Weights of a small transformer language model.
Training: a variant of Muon for these matrices, 84M tokens, 3118 steps.
Each number is 128 + 32 x the weight over its row's rms, rounded and kept within 0 to 255. Layers, rows and columns count from 0. Numbers have three digits each. The size before them is the row's rms in percent of the matrix's.

# down: layer 2 MLP down (transposed), 384x96, rms 0.0314, rows 2-70, columns 0-95
# up: layer 2 MLP up, 384x96, rms 0.0683, rows 3-71, columns 0-95
down2 128:097131127166173085174130114081211130108131075145124142122179132090113122169143119177116083132140142097124158145178097119119146102144131115149184103122155070170105150057153151154084139122125046132123089109164097091164165093139133102075103155125155101174134072069103124186121144137147170113
up3 135:072061147145134059154135085141136120167108093142112108151089053113087113129149151142156190108152155104108166147082120115123100133089178193121104179103143122123074111146126174152080104129102140139111092175098089108073169116164135117158128058081093116124091139083126116131117148173121154069
down3 138:047122137150087108179170127147163093140113146188133159115131164067115136092075130139067161062151145114148157136135103169090105095120121116094103101093148088105130079136125131173152143133145097175144142107101134087141042072068157128119132096126083134096092154117163145114142123126196164082
up4 029:184123118077130117113150133161103150126139110099121114143124076121158133125179177139187132087080147138139153141156033130111127150153134059142136150172079164114077154066119084126123074159107151080091152091156184147086156113140130143150158146089094147076094103109146185135107116155142183181
down4 029:152179117136147151093150115116128107120159123171121162144103096221126152117164139155131111147161092153148132135077149088119104175125151182078115070135098068212178165114124135162094141120158161146132111138076141151061123088109115161153143113101100095135196155138085134156182186139076130132
up5 106:151149115104083135151086121143091096065117149116161135135114138043158122120083129163140122158078160147160201148173126083116165071084141131136107140138104131164166100128181179166140177161154159087122166112093157098147119146144149112119115179117133172063132122174171120149096167068187099116
down5 100:115113148125116134168235119133064130131111072052114119141089110181130175133151136134105120135147192094143105085108140154115125108161150124133119155107167167111118124137059126075142101081111149135139091162017137097134103108122164117126128102163117105155169154145086112148069129106148129183
up6 132:142127135116110175101090113125134104178125132091012131037121174184087144119121137127139141117133158117103109136117145062138146129123116166160125180147159072111129086116112142117129102146150123155140115180193138159148176106120119132163148094130101125125149172060170192126151206144101144096
down6 134:134117110112157136094184129130128174090132102130194117212137084087143064165131149104098130136146132119099139067142132184103138101137172117138153141131096156131206174151201167123127144122108148138136132096059086094100098171104151116121177132159163146131158123197103095117120083105191099139
up7 099:105106125146101149130093178075183103132087148118083110114110093084111153166121095138132169136180133126214117142151107149156139200104144143160150175086131135180072129076076123081149140090151137129099101072142127105116138067104094144082080097106123152145113107105144161200172131159160161137
down7 104:153135113099136134099072129087131105074142068144131103046128113126112117129122128161193154229149189174081087148139114122110115118104090131059097131134125159089089126153153086151135135131094134075133142134122168099122130102168118160125188065123119116148120124148086027115132114101129139131
up8 016:108147107125095160173160160135134143174153134159110131177196141119155103141065110128120143118180165151175124142117159126110161168089145107179146081133121096092121129115115114167124134148089144157088084126207206156106200142165121177134123089142161150124117106078146081185118146073169073126
down8 016:162133130125185106094110099102138116097139164069135131063071142167112151149158157147135112141087105103087174069116074124148086084123137171098128186134115185152138119090141130102180135152154107107152171166037106121140078127120171097071118129109078157115144129186130147086130091177092132143
up9 136:170181105105099126084136098074196146123116103087147124122083073090110131140171111129159114153171113176150123050129121131165199117125123096119175181143104123058134077086097164104143109137082146125126133144127154080115122107162116198123129095165092116164062089132143112134141116129077180134
down9 134:134150088086157085127127125068140169130146132135127138096128160103180134117129140087060087121183157105141124072081041168126127123101125138115146152164099219170138170143157147113134129074099070170103179118111123137165091140187117126119116137166095106078122112113127071138138115156198149139
up10 079:146164174135118133147109087151125130166171116071148182137120139106180149082100125076090120108090127096074086135139196189128124096118086116181113156183163136103165117130131161174104122148117119106182112098155107165144151114142138114139055107117106136093175188103128101191181163176132164091
down10 079:093099146121112098123174138136065118080065073166140099180100184167130139129197157096132159153146122168153067170132166098161116168130120084133114112135125134115082131150109100121169112100172166100096134123119123056126128106094090176077146158150161118159089138172078116158079118138126156196
up11 130:145150098114223116107139121146094118126073123129194107118095123043113113142113176146112164109113155111167095088119142109163123139113109158163166118131116132111127189055140160063164146170095153121167110125160114191146114110105116148144147062123115126209111101130134159121163074082104105089
down11 128:066041140070173126141134125195140100131119087096068125082123115158122185127113085094096133108127127150120163161113161151143115150082136132162126161139100144145155163057120123163152194122157152145162108193132113138127153149156113104076139096183098196136139084090143136170135167137113103173
up12 146:178131205088177133099135162151080134126141138112157133151123169123127208133110169130182146138137133128127119131118164107143117100176138161076139164082072095093167136130028170122133142144164095099132153152042093090142071075112118088099092122136128120145096164155129136142108174102142109159
down12 145:094086079195105136116142120093198155126112093137153159094126152192141131071077162156130109151148094129141108143168119112054155178130169069181166117129088141188123136094209100139076120118107156124129141173148102167138166151140139136168135086104126133161157164155152085123118127087126101173
up13 126:190159173223126125102138102111138110135118059112147130168165092071109136139101124113132123159075097142124115116149154144168145149146105110157105113139173186168109097166011129086143085141136120143082105133136148137096150132160121123116102087081086112122122062140147164098102130062145159124
down13 130:091132084064117120158124171086138132126075178159104133120082175106138137115173181132102149086136107153177144103115125133097157107084149140141135157112132083108133202150204152182200151137158127106104147102124108065145132177097158112084117175208151132133159163122108142143108121174120089092
up14 009:145119138097152119108210159140161164158038139111102137082136121138172155112116055070162137108104132108162112075104116155091090131142154149149170185142110150065166158114124071078097117155144123162161108079130159125122087111067113161122112153127063101103091147152141152102139151110167134083
down14 010:116134121173158107093055091088088103125212128148124146158136152169111115179139182178084115151138157126070171185126121143162148222113088110070086099173115097147132126173146165160156186117126153089130132163185132101096171126140169122139150094106162128138124137117125143156128098142133084141
up15 145:139136166159115087166122107142073104094124079129157118152122134158123187152142108126145169089078121087102174065153193180119150114119133153156141144172100119242164071137154142108144116159152067102143146167106151123163128170095091117145088160128187140114144094192144133149154119096124145160
down15 150:118125143121125168121132094122169136154127164156096082109104114022099096096128111124105087133158207124120156152125112097165102127099176101092098140093162117029087113104125123165139132134068171119142134092121110095077119085130173126141171121137102141131107193175100130097084165176152088102
up16 148:100132100080107194127097141167186166164150135127129127115139087121167086079119127076146164139105162161121161118195094159066087128111176103122123120133185111097112076133102086158093086119099161162117111093126157123145096143110217182093065151127119113160092149084141102165152171103142131116
down16 153:123139129159136072171088094130156116151125167152130092165065100065062199160114119128101128068075136089127165110091109147128097126078123105162094095096168155105136176120141139095174086137137133140129111084052062104094177170134150132137178122121122146101138171143094109075106139130084141124
up17 022:197151136172108156092153131136141186132116085082053151090191110097124079101177165105122141107185109128147164089129106152117099123146146161132177157121129122132147153143126073120114163090178168186132119174113169127128154141142183161121050089136075112193103129157117122129089164116142147092
down17 020:095113142099120085160111154110126085116155187162182113181054117170131127177115104130115133177051174143079158158107167110141152141127121126108061134179128128133124115110096172110168083172070161111169143101163130133143138125085088082105204143105132126114187129100160120134151079147109090138
up18 092:132102110126110152154096170120127147113127148096161068187145088091191147104084128140085083128171154135159069082161172175158065124152162094100090149153143106091136093109171177155122100190133136120166137151115108154135126111070090091154082093098133144150148143179180084176090156118134093114
down18 095:157168138118112081114150074123159179146084143096084141133081170153132162099127097092146189146080144120199098123088143146103170150106133142105154129149074105117168134103083027123103194102101118133057141075116150075098156163150107112094138143114137117122129122104083168149077099100133146136
up19 127:073102189073149101080146089114158190171158070132153107123085118202106093126120135132129122140119125181106090151113089088126027155129151097108088095103116109124109106163167152083129144149103119118159095090115091125173146140201186142146101140130103141083136118099115109143143081151088099141
down19 119:094149130122093112156117136154073130083134127121097094144209135120169124149143123086122077107144175103143136096111114123073135110163207079072180173098161140136110144105099058097090082133183182125134153133148121098135150094093096032111146114118165149162115159121135156117110157122146127068
up20 151:198126102169119107146130128113107122134155092140091101141094121159119155086177133078126119072127146144130094139160096174172126200109106145122177151105070161138126130128058137150183140149162099146149182153193224138178127114075117071123117195095131126147115142134135155115144161107146112173
down20 158:048105175158110173143130135148149101130156088134175132092154132175151126141071149187115138144133108122148125177109126095051112135157164088117111047158202131068133117127192130092083151177131160132100101135113108132135125134182143166114137053106141162162149117111171113130099106162095101151
up21 023:084157131109107125144113122124104126101077124100127142100119123096134116137122164146160121153090123105200159101144110065098145154108060133113114110118133111110114123169149059135150162157114088074121166110175154130153115114122110076146123154068207177094161125146192145176201057125185092167
down21 024:243104155176144105109162120172128134117142126115106125196147057181115147146104134149117082105136169124116125090138154153121108134164147165160083061124115138110126166153124111100138104091074194127102122175076147111121123136153137167120107132147053114135109176121129125115135196185132184119
up22 093:106134196139138153123119080138113133111155141082154174069163158133096094101195168178118129143147065152122129114114152124149117167149147159163089127150115112117119147167102098156174165082102124074098180184092106125100117149181083062165162079100162101118110165139138166122155087093185148165
down22 089:140121100135114090155191149148134097162128113135112118172073067140153189133041138100140168103130130105108072098140116131129122141110087106167186066149165138137158164184113118129094159179135119175141101085164113157077172118107127141131121168122067103160179143093141105073117182154075141121
up23 119:160130158102109158084120154088132129157171121146077125090119072095170187143127063143120177160123117180140081127146143153197097098143108107163115137183117141105122095166167115120128111149098123110199115126133103118076126142119099178183150075155133212092123099152139119180143079078169111107
down23 122:099152159103078074119082122155129107094083078148140118123147159136081113164165136098097184144058099109136093127214158094119089194127107193139094153082097117112140101136136107133102111116200139075100123125129103197146100129149139117148166116085155189145156083112134146148105156134167141096
up24 110:175139160084104123062103142153177027178121136101159176161146113089113144159125117104156153122090128086078147092163197074184154109142111116123176142131126116123124147113143136127114121164091155124141080171128137103129128133187129144141096143172105146146106165125097139050181175172141078153
down24 116:136158119190115142148175130125139163116192098163145093153141145155116130114072154074115078047161121133135166180099130210101160207133163104122095079069132165125149138154144130053152121097150158143102111101170117150096141136129126071133111111155160146121165137083128078109109115105149151085
up25 165:125118151153077158083101125133172159177110105200125149098111191156147071097150131127137115076131129116094144119101088109126105168075143168175109172159129091123098128137142076129165132061157147151130169198130120153123169100162106132153127165200140086070087147105167114176117079112095154110
down25 153:149112155176110149156133109202088073055147094105075139134127123117145138138106138136162091187156115144127101128102114086099141139148120091162207107106088123085098078142086136095102155180128110147166061162120097121129187153124103138113103154123127121197135097208134141140121100140139159201
up26 056:095118126072107158133139103096022152125093082082144132149133129112143108089114121181097090203123135182110117188113166116160172147113160133086128176160120161123086073145141103171128103094156136097198139172110111099115148136154129102139121134092155134114149096087137087082155073162071119115
down26 057:138159132162111121130115176111207100152147151121104118098148120144084100139112100115141162069125101056196138112121129181059089105174090106127095078099145094077122190152139131147117154146155130159100146112092125154186171149123104144155111173147102056171125146140099188143078180150152114125
up27 080:122093123140152099126151162165123064130167134149095091096136119175111159129076107153106105168112093158121081145076141090140168155102135096195143141159128092137112109132090149103165161141098040077182146102125103149131155131186137169105116170095100119102164147106177112133207064177129091103
down27 076:110166136071104152115121135099155185132147088111109153167131161096122066145155157116121115082180171131139197101148095156175128108174130161100152131129099158135141122138181117168094115129197181176120104106132175148074105173083152083166108102154126176142092103119074155134053160133098106161
up28 105:118168196103109114109116151128153129088136120084120155183151104075059173139113067070113156103151137108168122098154123155158106105179154148117097101128120093149185171117144149122069099205035151132126119105123161107113108154143186121168134136142096135116123151115093068174083107112156099123
down28 100:111145093133129166134141074146103036063149070092124125109100152188089089153105228131125130152157078106120143141125118075112190159156137113122132141122075129135081129113101153122105143078209126103120114180100098146095114130098109116079158103149195147150147118133132134119145157086120106157
up29 053:152114148129175115085154129137111166096161106123150105161082173148196234141164132088148151194148112084090195133095152187105029119108143160129136132123166136116109132143133073130098125098146080117173103161110107101124124127110179090123109162144133102134101139164163105084114139167166129140
down29 054:139121105147105141114116121146115127169125172103134131102204119106097086086078138148096118081132154123163125133100136107160215189176109102144120112171103114149136178143098165137163195140122173153105111076195169158116163154175126205151133075124192107146159088137108146159103111115119092089
up30 044:145132146123177139067123143158107111074110083139107125114149122111125135123090130137151129095107163139124136158100068030118124098128129090099151169134090140112083087113048110169189158143090203093141125142105081122116183112138158174129102121082076169141121147144190096093148130074119096088
down30 045:133122098141122117132141098093122117210133164080080134153076111191144060176156135135118051120122098171080145136115171126129121163108157180160093080145142093144187073114158160111168079131147135086093139124126181079137087148085119127147107170202108158121125135108108101128157142157111172132
up31 107:139100174127141167078093095078186108119134149153158170216146169168091118130126110143199140132115136157137153082142144078174114107108136114130097164171140163165126123149145138153160159102146130136088191137114125164086134099183125132052148144135072121118166178088193166154131121141122186107
down31 106:097127124125102188168120112128084128118185061167176126155115183081159171136109146143184181148151133146151151053126089103133140118143094153116126123175121106121159076134085104075133103134127067142128191134210139195118110124131139093117108110112220160165104109104108123138150135138131103142
up32 140:072117083132129140138121143137139099140126166060052113149073122124125152113149144091119153140191142125120090129145145133108064183130096155139127147098140132115075119105084088137122089135154139152145164114175188125162102149139114077104169106045114143085211082069163124096156095132158105172
down32 131:119129159112165165163136165094088151182168113167154087116147125191103122127064122146161176109086095156122106174119093114094131092111205095067107106116142163128156067150146114101140154134089105106142120163105126140125157118165138202156084148158115099172121187172068168138091106120149086157
up33 097:119182102127141092116088149145225078100121148144109155144144127187111088114136116116084153165118133185071157118117177091158129131083074109103129117129175098134146113141086157158141075131088155097155091156083130167153185143056079119114090143115132094157172115088133134092196132140112097152
down33 094:143113109112107159127205089146092146132169107126141103134167197094111062111127150186132072119116122120151097137129154151117147126192124148156169109104131104164192107141081150111105160115074173105116110119178154146137123126176105108135138086098069135149128130151137105027092082143145207119
up34 049:104152179136110125118105105126124160143135152140161154181182139182146134093212123118120194163129137144097160115058137137141119134160173171163108098168083141097189093145125111132090112073076139110167155138105148134081082136134195098085069085117091135117150150108129086100098165137120176171
down34 043:150122152114155152192127122145134082165160117111076101102099117166154089148071128176109171095134129173116160150163064081124136155122177081136148126177173113136099123036116119153170199150185131072102134149130157140150132103154133139095131117122136104061109108118095167214124124097150129126
up35 112:155151132153121108130071139155113096130098117147072122084177134104145148108169130045142142110023149142179217142106131121153123103077123154146185115123165138141113127114158130124104151169145180134116128074143118103126112137089142142119133110161171115101163157138159216181111144107074178108
down35 111:142077110138160195128129120120082110157141078116102108122122124142173152120118114100130104137114126173188119163088125092095053151121131064145062128168207192125068129125127094128142123130121165175192150096137137088097095126141095085090126096079097133138183135129107159135140098096121204132
up36 041:104173132148105182210149119066127113132213163088105141117112130129095106150148146180094083112155141124161163096162074132084126127130121173074101089140184133165132110129142089144125079089114123112089188114141137104132134136120108068161096106131167056109156148121142120139093094115167068173
down36 041:135121093105135077104124119149097142130073094119152083150101083160127172111117095106148127114082091142113079161075156099157134148112126061209135150111095136090170147142109143108153155189153166190173062171084121119143138113135105193111119158120053152130159139141132141141164157160073142077
up37 116:142116093137173053113134150114110106115085196146170128104077124114143114214106138113088109109164091072137149131175166127133100076102147098103161111123109136140149140180121103127105073173114168163108165099142162099127072157102119092146162182103214107098143103121088117114110143160170082160
down37 122:166169138101131175169129071097116163088170093153117150112112089122162072105133127158098139142120168094144102094144106094133112140135149117139189075157171141106135078200102185082043152103131127067145092140139096151192099179139126096133172144131125099118149085120142146180073116114145090108
up38 025:131116111177136137164090190205126151137139119155101112199110080100185124148148126155150152205120145112136120136155127150120163137094148104169173096136115127135080073081143118150150092161084176106090120156171154101129111166185141162101072075097204184083133121130127083131140103119144131133
down38 029:203172113085182124106137147086131144116111168105168170090130078185122100168154110171117117101153147094129156145095131108144107119127156233107095115119084119120144130134124129133154145147153133125163187130004155155172104110096144127128092146121061119125169112114151137155151096174110149134
up39 107:148149133178116150168112134108133128073042120200127129102138159088156180177118145165184141156194143104132166086090150112165123113130159164147144113172131076077116176125118195112117135134105097104051153089156088092142152110104157104133137123165155121201104132131143146150156138085156091148
down39 106:111099155125078095172159081127076113227172127078083123128155108148084109049109057131125092120101158101158115166109133122057152122117121072141138103135156161118140114168133081123152146117152128143162143147160149168161163168168053129112121104135177139137089177159135115154141112164104142105
up40 137:124118103062165072102121210143070088094122141163131189093133110117153096129137177124120081103134098188166098105166146093174189102127123095129148128154148142048162081107127107080138110172157105129185132122121155146120123121106154137207142104122150149072172159122114131106153133127082113095
down40 133:144132135136194130095065175015120109078150082104111192166114116109132115164112144100159152141112151169156116108075156080104162117101137135161135162130089089139160123102128131160129129151050141151129087173130082149118125116147106052125199151105101144134108134094098067107113133165137135121
up41 031:081112135048122111112136106110114106119150131107115127140168105112119150163117062087088171108116155160151140168078083185115127137110176096185028082108137155115134171081162141142138124145046151134165086110187124128114114140140140110141150136140142122113097128120109057171093088126118059106
down41 031:148160070204136141168096117132091113111125085075151160119114139150109178105098220145120115099142092116116126074135187108130132117117162133061156173130096158157133120137147144095090148128231067161127112140134138097087151139116134086114129110161161165143184156149133169106119171095168155147
up42 133:079066120091084149183130064122166121159094137164174087170089138061111111160140055124157122125140188129102132176133155153130125127096127126149157098160100114176100059110131127082141107151147137139137137098146096086062135154149103123116100138130159182077178131165150186107158138175137112089
down42 127:081117092166164130146103130106110099120173056160142133104087134136081120107157129156098097157170108134130108150109105171090133116189130212127090153087094087203101115155119094097099094116168140181198127143153111120134132122117148062145161121106097043116105102097107122104133162165115152177
up43 011:101099137084156084152133124088141079154106114153164090167118098112137149167062072100132159116073183141102113140052159116115190129105149107136102138146139161108100171108105154123085069201102091115138100046141113125151125159083082112104196150112105131109134147116133122135128136117089053136
down43 011:098182096176097168138109088157090164101154126117088169085159209150074134122161152143077099136197077128149134116170095143125106168153130106111182148100117142138153099139165105147143181059173120150114136188120129115071140129155189123130120113132172114145090140172130169091133132157157186145
up44 079:156084142082156116120156137112170157115064153113097113153087150122155142111177143149097142153140124106102144124075115094097216104125135102088109175136116111125078101101223073172146097153099153133118124134126129111184189173181084130125164150091123124141118169146154099122084159105053109096
down44 075:158127109133135092116039107106137170064103141132080133164158080145109160115132199169156138174106119114180090120090154103178097108126146119079181141091121109175132143161081117173176146123148132138130152076123109068124145177113111131116130112101125138110069167089123205100160149134127183168
up45 100:162119209135188105109105115107110127153107181132135171112125186088133097126087101144130095150186130159120189131099098122160098120103141131125168144111163125078088086180097150075125107083127152132107135135093055189119155156111164173147163218142127153105136071142102143086099141128093154105
down45 102:147179166079112178144083071175097149176105135124154106133137097142160098104105104134111135162122116116127066146136099106157095108129182155098170155161186088168105101105123120080117217101084107179094100111119124155166102177157192114104090082106125133131151162181129115149104165150098091098
up46 104:125157074130137166125201128082158103099062166126107141151090106093146102182105130171120084189081107076170109103139177111054149153158147141131120216128130152102152111116116183147169116149122114161103153139139126131120112150205088132167153132090162105178152098079124122107127144085113117103
down46 097:139099130135176061138110111125121131110163118148109194108172131167115154153144138100067169101133080172118101183150070125099110095135167096087078065162106096130128179160210120146126110121110102084118062138128095108102152080086131143095130135147091136087131128089139117124095107100152216132
up47 015:082147148083137077172099105086121087100140121090098196141132134125141122160153151137141138088114159150169148186105107108130165168136056167109094140116195153126148153114125084058122168195057151159104111099154110134118104159127093110155177152089143151082158137084129157165113121142064096156
down47 015:177113066207119177140133085130110142079159127151171088154149103143133167105117117138120077141105086133124036072131164142077103086121150102132141101137119169128080140138115166167121091121185082140130094181101140092100160139140146145125108121137133082155105141203129095135145163121182195115
up48 052:163188159154073134115117186096156122169139124093150144171167126083133123134126101105064103167191172108134153084096142150153066105129131134107122125130112161118167116164102134100093152137080127175077154109161154184131125177121095095126107141151214149134141124069178095071082119108182135132
down48 050:152111164120089151124090093122091140141113107088122132110074118174142128131174149126207137090112048120130149137180102088138187118130155111110160179127141070147111113133141143095175173111116124098179156138114143121139113161056171116059139128073062136133134131168059103165156098148092117084
up49 127:132135138136179085134172125143107143189146128173123132192078189095140120144184123078133058136168120107111110118034114130125122108133130062136131093107137129083134087165125140048137103159080146126097143135170128130147147114102138153134115128148099154129094145047129164132104138181111045118
down49 123:072101169132174130097168129157152094161095111136135134139126137140106153150108161116102052123191143170117168151114145103186083140089155058144185047115214156141106130157116169109156157153122153107098116167128097158093111098094139179113118117150157140107107122115118168187137081157102090091
up50 133:147098093114148123109183173097151108179113139126117160095139129063131182172164109106137183168068157142095088159090150163064136156113115124146103144138082115129099175104138167081105066115098102141183093114126102165134147117159115185181099087182171155131106101108137196111143101152118144087
down50 128:115097093136057129180171108164069104095170106123163112046155156097145146139165155139081164138138120140058170164113131142070134098124117111164132089105180109114168134132096138071116160140151106174129114153116140105102142115130089120118064176061116159118119104065133169059139158113129145133
up51 050:097140164080135149185183155076116156107146120156110165212144128165129114125121091091116110117146135108106104152072161113137139231167158095105130115157122137119156111183118132144095099164037116124121122081199157134135139148094130100118145124119107164076111109096113057131112149108130087175
down51 047:138117159156100163090122082140138101139128131118088099069105123161148139121142145151123119123154109119136137096169068133089121073113129121128185147088161106153098096073144121111126187102231125106180136219083140118124098128128132112107105124134111130142143181115120255110168095152119148118
up52 136:186126097143125088075138100099156124170088143122155100159112153157075154175158124122099068148108126100095173105101122106119157155111123148137112096072052139137087154132076067135107170106102112116172105156143109123085083143081095134090168175152185048134138169116143164067122127108105147096
down52 129:140122125086124126129089155146114064133124080135138161124168134087150149100132071090121166121051104104125117128075121116112193143175098138144091159105090137149173127125100084119092121126162178080108107069179135094079128093137073101087173083151196134130100131153105111199116168183136151116
up53 125:085112128185107067158162132133157131073168125095119095149092154167135099114166154154144067137149124096162146112072160128133099120084071129134130085172109159111145092155069090109112166064070114119081152118147138166154094109095093079111152128156065125149190146123088172135118102138139162188
down53 130:103116142101100145137144103147097117192139142186127186169134149097116166109092137160125157087117096160105076148160111125143162149160137104150165118077106134095088182129135154155107114103218139122175099135084123105140152170176124128106099170082153158157073095143184111040158144075098165141
up54 119:144125085109113107125185133099161136143155150136126107095138153095180195114118101126124147113174127154126065147105066126177115137064141133119157109113083093102102090181077162123168137117117101079116166104132130162179063064163119132130121146137152084161078156185158113191096181121114074140
down54 125:124133109153173122105085078146163146140090163179172154143157171177118125180126088125100096111213122163129185143154153094080131120158095111102112102118094122168139173094075154123125095162155152169114185043146096110189153126138091131191094090137119143171074152109113129136107139157136138116
up55 136:157082107123178120085136174149139065160123084090066154072143161065087153122159130115128074100161148205141144094131086159145136167149118160134150156141157056085137185107103168154127123121122106100140120138105137135106129096147156109089120137150146125151135077135168101113232142117095129083
down55 143:125154053126129152140134160138091119166138095129118128091181104118125147130127105171096121139206144090172133092068107104156149110121112081074151120120106108154073162165164172115182141139136104151112118211144111091087140156118121098152118160135147065166164090082155186131101159148175113200
up56 073:167137156154148136080138161188100154070160086117110102124150119137096140138178189164145143043127161194125155111163058093094075087144147144081172126164152143111116108114137106116136073129169141116136123172105108136125190175170169128157127099067118092128084094105122099149069120118135142152
down56 067:069107128097131097156144100093166068139115146129144128178131138144160074105127051113129123212086094092112138127057165125147152143135150142146091157100118099236179115116094163137087167132120145173118110082124188149160108096120074134084127134163117175133182129120108132135156146139102113116
up57 042:140143148174121165116137104120115113131148100100144166164117146081155134117114132154122075191173162184170153101161194177167096167090152122164141117115118082133094108175108136140132133173121125106046129141165129126071170156150126174152137125127175134106139014095126117137102094079155077128
down57 041:173103102092141133157100164137149151114088196077106085108127135135086092168159117113147208121034138102124136094109095141080186088149120128115127112124106156111099177124192107120143125106117113121192165149059113116205090173103142108105136136120075149107113160159132113145125132193126124109
up58 125:091173108051155106140184122156142124137162162117134163113117140117109166108227102148154121181132065118132152224124135123075103156135189143125155125131094102062088104178146119144074132138150133144098154132162171096131111162161189146114099104175120139110082159121120141083144151152131130103
down58 125:134132142171097141105112101084088119121156153167071173113051196101138109108147171149092135110073119183139120123159126108108146174172061120132107098110120080109131156093147170154118131140153160069146068194100172048105093169135114119123155120142098112117150084102139138185125142143139110180
up59 015:180149162099216113102149148160186154161089106132171140156141091118150097120125072125172149127098156100175178111111114153080143047165172071164209131143151161123165114105114083110123105141102159118124110115104149110124127132077119117051101103093119115148102121136136086118149172146158092089
down59 015:115107116155111142124109157080070119104156167134099164113092112207129116154166182133059109106138163134115170164135126106185126223095084190096100116141075123124115104115125164143141159118146181153113130144119167147121140113171164137153156137088142163123176176159143186161139079087117172166
up60 120:089115088067153134131113063097077174108159218176134155117117117123119126131153117131121127151161044145101133151145135150181104117130167173104101114113119133121125102092119072117126122128149160184163099116168142105116067112142138135130128186176188127069186122164141147098201115138146074120
down60 122:096097139114111172137108114107092124173193161179162110062131097135112134147096158155006165149106111104116196093101106087144085165142148096164133168108171145155133125076145146125078136148146143187160101099120134119183108128143153137104191168164140114089147168146147139180132122128111116151
up61 022:111138170179122067115079136104115113179108143081190122142102176127115110170110129178110146137133190140155163139108141099152102088142069115124064120106163171158149112138077114078193169140104147173110172097137089117094144160130078133141120114154181162107111160133181137135151093068091153181
down61 022:161125125138113147169177124093080142154156144076136153090117071126134136166150169161135144096160090182130097107155147143119112106063171100156154102184139132085137151119173144139094093137124108098116117171155181120148145079159139193111077200146063130138183084169103099150169159161153119070
up62 130:135166157066113107126120165167160140121139147155094106168113158119142051134120102168169133129148117128087129186113066142109197148120044160117158129111093147094145157141097107106140136079086139131159149145192147153120167162113118167134154137018111125169150136171082168124103143102136119173
down62 142:090160132154134157149139092121136107178159124145102128137171141150107170072162152112116148128103145178174118084113182099082069166109157110147090110132156088115078043091116096126146096120188094098096134175107161135110110113094144130121081132174158101132145031154142162171103077112175134149
up63 123:095139085088105110105177120116158057074120156105136114085157172111121158185104097126111094171105149113141090083155160081186130120122168156150138132134138114164150091105093131108102079165140118182124158066188177150140049094105102152180128089096164125140130096102178136120174118146175122124
down63 125:103091130096114082131149147125095138086150182106157130074108029132099088149118132091159143111121131152087136126168113160114134154156166138139100158104115152179165076140093159105148095117163195096135123163111076128104148156099079187103143064119101091128083137128175155200145146131064153140
up64 074:171117136111116133114161159208157144092069115170144163152129113053129130191167104105096104116108067079135124164116130083141120167131130071157143108110143106134128066171089154106145105164121161079092088178137119100197122154147107135188137181152118082139113175180084097121124147140147110107
down64 069:104137133125151144130151155060141159132084152132151163127175130174108155158105186135075178107129177142148140197118124101116149142117102097166089096098121075190072078158102122203131159159134102118144169151162165102123081086092107150145128054129124111146139093110151103108110200123158179146
up65 106:115150132107147148085132112083124115115147156066079072141113130124100182141129176165126114133153139106155139176196177125136083110101140179142192144136139066169147130158128127125145156213134071160163143193175112105136157101140101100145119071119188064158114115112157128151100125137173097169
down65 112:178120100126141126145108120198166123130122118188152147142161104084101093098148104074108167132098166153116077081096128131148160125122197068146089057102071137144061127083125166157164120097089156139088059088092118149131111164142134135149179125137113160094167091127113134120093105103117190144
up66 138:183146169204145173160106155165140145065094146159136138103119124054145123178107186129126110162146147075092133112123124122144108173136163124135115107096106091157137146158141123118165132130116167140160158155138158116140061064102135113129074100109160081177056126105118091177074148114137054146
down66 150:085097105168099182089107132132156120136122161149148179181199121124127157110118099174100167151125109163106080151187073118114153086160141070115095102104104081163119058109141117117154130089079070080114168140112150143115170101178126111148136136171167110065092144180152141107116097161103097118
up67 013:158090101186105151114122204155156204170130152119110094196101164083163118093091064129099081099123175132142132119183177115172082143145173099119169117138080123120098107187083196161125062165095113106106114109127121116098163108125084157137130158123138133155131095111119119165107102127123129141
down67 015:185125167082175105124118103130123110128110132112078113060112080191095086173184168109152176173145104152118196137063101152103165138132120179124124124135140078133141142081193045125155205091123154137155179158094147135159114134113134117109126109105110138108121149140136127111183091136123121092
up68 039:108166134147079163154115129071127199086113099065134173136142101062142124129122194157096114159179166112146156104158078148057127166175150121119157124109146137165103172131116098122105109146110147098079145137127154130138124117138132122102071089071168196103135090178164095120093064105128131165
down68 041:168127098119159139124151151136129100123164177178139132156121047191064155153143079095153163150069102130150154120105167132153151130116117183158102103124077112091162134105118166120172126141087181165164162175073153131114155143127150117099128150131054091142125196115128182123159188156101147094
up69 027:139172162092199084124090063140079050103168049068097147149152102157138132144182174114159143129124106119070170153118122148116105105118071118086061161121159175118151163122097103100114137144097162109156139171114131149085165155121143091139082119102073108114155131108141150112121116098100105144
down69 026:116077076107084124142174142127144156105099166160184091125133159125170119113071084182118085086149102134151056127151131120124100173127149143141147090168132099176127137129111162145147096099183134170141097044158136108126110101120120148198144146175194110122125102162136078148125135136182187083
up70 059:160131120140092113127079123109085144137151120116122136150175148137131083123134181119117125128155084068141087131186107126132119128165183152107168130130155107181202065163174129106123131122151092156068107140084129147156152105101105089141069131148237080093189192128158118124109130134175138136
down70 058:153121159077146114110171134147176108115092186132105097103115062143127215146173099156111141117128137137104173142129194104119097114071126119171082117125101127088063165127122171144162145139143147179157116064123126118098110131142145118129144134151025133188099092148118150145142132059076122126
up71 026:153115149153134137090148159175127160073134102110129135162150123124129144174084138103157103187063138162080121167122060099160176075120078125149090155156082162091086042098094124174163121132141201062114105161133121143121124146146125104145133093073117163163134127107169097089169148128099102135